From a checkpoint of a small transformer trained on Wikipedia: vocabulary 8192.
Each number is 128 + 32 x the weight over the matrix's rms, rounded and kept within 0 to 255. Layers, rows and columns count from 0. Numbers have three digits each.

# q: layer 3 attention query, 320x320, rms 0.12, rows 59-63,122-127,186-191,250-255,314-318, columns 80-159
# k: layer 3 attention key, 64x320, rms 0.111, rows 58-62, columns 80-159
q122:113108143123097093113114144108073127077108162118122162140176134145190167128164162105114168122117146147095092079149125168122100056114209193106154153087154078129129123135104087164084110174120129136116151136112123110075146175158109182066165070
q186:168143102113119157103123147121141100116130160136182116122192097139093165137064144169207120106106142127107145175198110114130141174114125145141159153119165134123105194126092106164123151138187168121124171071138127138123151174095098126104092123
q250:073163117164111119099158100162196138124098116115148177124102098188110146037060103106191170169109107091215158238180151154148085132164125124133107116086185131182158113159133138174173131151133137154111109112107067064186222142158141202106133134
q314:132129079085106135091050086078103104128130102129117117122199134132177101118061165179146117080122088121167161079113109101138155165138139109099133147102144119095117058096152188206108076164157102118169147106099106175118111144034184160071146149
k58:146136147079120100201106142117191105111160143064101214129137118107191115130154179085134099099091130121077118164145098160131115163107054182118166072119088114113118136140125115115136105077100101104057167099153144087116106141150063123115093103
q59:090116115152094118143128213094153150115107159039102069105142172185120072117161096096168092098203156101092103109131169109109123151154158043110122112064077071082171128119168105076137148141116107162111142097169120156104221114154151136098165104
q123:124066123159111152132121143129126046111100123145096150155101131104075120146132141186145087140159143130086076167093141144084074149113150103173104129148155113109183150179094181113126056094125093133124165144186132130203161106112090148144101102
q187:114123131157069169176163058117118143212183097089168144146125080093094095149087144130079153119197135141063148104078061107180099126135113153163166135111121092132134120141157139133032143148095131097131125111187130165158133132110159144165115171
q251:131100141135120084145160075164163135130103153052119114120132127143137092179142135139129178083109164178117071141076156112150161249180129080114135162172180185149169114130093125151165160149128152131107117089132126110143136152156145149112118168
q315:098123121144093070117158156155139066075066066127076132121116194136150157108143110142208140069086106099142110203102158161130126096138103117100113155096109087111194120094184130099204140066077142125069103209130149110164112137141111154090141147
k59:109096158112219141164149144107126145093164100103076094068112187090109177156145130095216143182097122101152111145174135106135082145177124132068191165040082071176105131111061082164105142114152145179097103139175113167124132125131165148183087096
q60:168147108218122240169113099124156158136131122132082057129150084054152109128103161119117106121153152091082188080098141194095165153170145076115139089104035131125162103144198076117072104169113118111079159110124066153128111172114175153100100123
q124:169134113127147168158157183168113142095123117133143079060076120132118131132127163132082077124195103146068169137121101104108142169155146116192129177150167138134120142149181092051158134085122064121131157182133126095108056179130175114205114129
q188:136091148137147161151151116150120159115140124099176148137159125142131127169130084114105066132112149117158155157103120171166060119122102082186167127081092132161162059133119156102100116127109096145114159122199090159146065167153152163142102118
q252:143132085164176103191132104140116131100112161125110153124161150093130111187124158088102065116092121076085109150132193090142175123127105137199153169118130126107094103117148080128030115114158148069128138128104103084145092109108164120161195110
q316:164131089145130108176100167064116112154146118154106067144086093107150110146121145178147097160126148198144110121164139119185139147139152129096160132213164117146134154150106127133163150086120154096144147083117105113135112174052180045120065171
k60:122122129158147109153141116172142132082167061225088153111157087182221076126166107107104178111143114092093137086152160136078112127157129107181172072125106135196100132112095183113110093110132104089135104095118124108139111064091151105114143100
q61:154091146126176099097110088128170087124130109136160123110096107116186084140116111183138106151159115157128138132098147129185085069097144142133107166079117135124123114087148201140197101072109174080185090111098157145134135146111191110110049120
q125:115151129151166175155125116160135087111108071063147108126140137189194118130164115155136108116137084122163101064138126218132094077179144109135204085130152120139194093111147174123138153160088139127138121173133161140140184119157131107155094183
q189:116166118146199141152120117132072154134139103104181142180085105136148072115120181134157145110128110151104061116131161140183114063106146176092125133124135106093127127129168116129096122168107075089158157171147084131075069110168130124090129181
q253:111121122105060129177206122170196084143145176121166110123145213113155129114134101130153187105104074130172142209064138115151111059177106097087192219127074145109138142089172192200097116184156132086109123062162160160095184063150139157148116118
q317:072072142094108104108184097112204084134049078111176126133090126156184109118134123085098117109103189139186117160148166136076094103135139094151141193105096066137091139104212144135178201144146108138134083074093192100093155147119146124150147107
k61:124145110133113147070103144117150114169156131131109086078101110105114103123098094105195127223104107109160167086118172107206149098079164081138091099171147119162140150144069065125154159059094159135124133120105141128145150142148109158099150129
q62:155147119098085147196164144130069151125149238171185136091120128100124193094089122141054125101190123080109131156099086170136070161111118109138146076107139229209202108100070080081134186059151130142142110141165186142122099157129140106143136041
q126:139139124127106146121131147148105191075163142117111110060137141162130077096077084069105178144188152132056109163097166173117128175103171146139114148175182222176088127108168131098242087170131136170150161084122149122101142096143131180112180142
q190:110104111145101105105162144164110180092208158081151100060089116133142096097107087087125117123144122084096107157120091174142095159124168154095140114160125182116119126089110137096089133112139136111131169141157080112166134115098128130078151126
q254:095147154140158085090169174144072183060077089129109102099148158091082111106124084112070156026167082145149176105147102207101162084214153155131111135145096112136130089125128098117114116167172080128120179134108073119143135107154125086146174174
q318:124080096078109149111144120119136117147089201154135159137097108128127143153082168113097136146096109154154151096077098109150119131100099084091110124126075146092084031138085147058135110127123099102138076089160127096081050116178168148142195097
k62:103136126098087178134196137187133093124080168139096125181120231104136029117098104149082109137137127117126227102153156089130034090127094149118147135095204111137149121136132097124154145127201137170102145087066112091089190134082085177125145130
q63:108106117116128159166153132157074122108146148150135125133107143128202017096143121140028104091101119163117109107110138132111107141127160119120110114153129126131168175115121103188119110126125118128153158119151125166116158083063168159147164182
q127:123147081128137129158170148138153126081148097141092103135186155104164133080031086164119141145146130118092167137062136158072127090122168091095139140139154111162120165148122115103125113155130188093097152082157128153128092101113123111111111118
q191:097131101115105063100108184103127134122137114096122179134082099150148128065185058141157172125129187087152146197165147127014131118127137145051094115179048132136168094084111105109120156144191158179058085178190159142127139094126082064092111196
q255:067178133206133171110090079165128160183156142088168138137131192190087071154065123122079183141111132158095155077119119091182131173140160091132122102101113070113116109080164137130152162165086140107142176159119084138155118147139118115066157109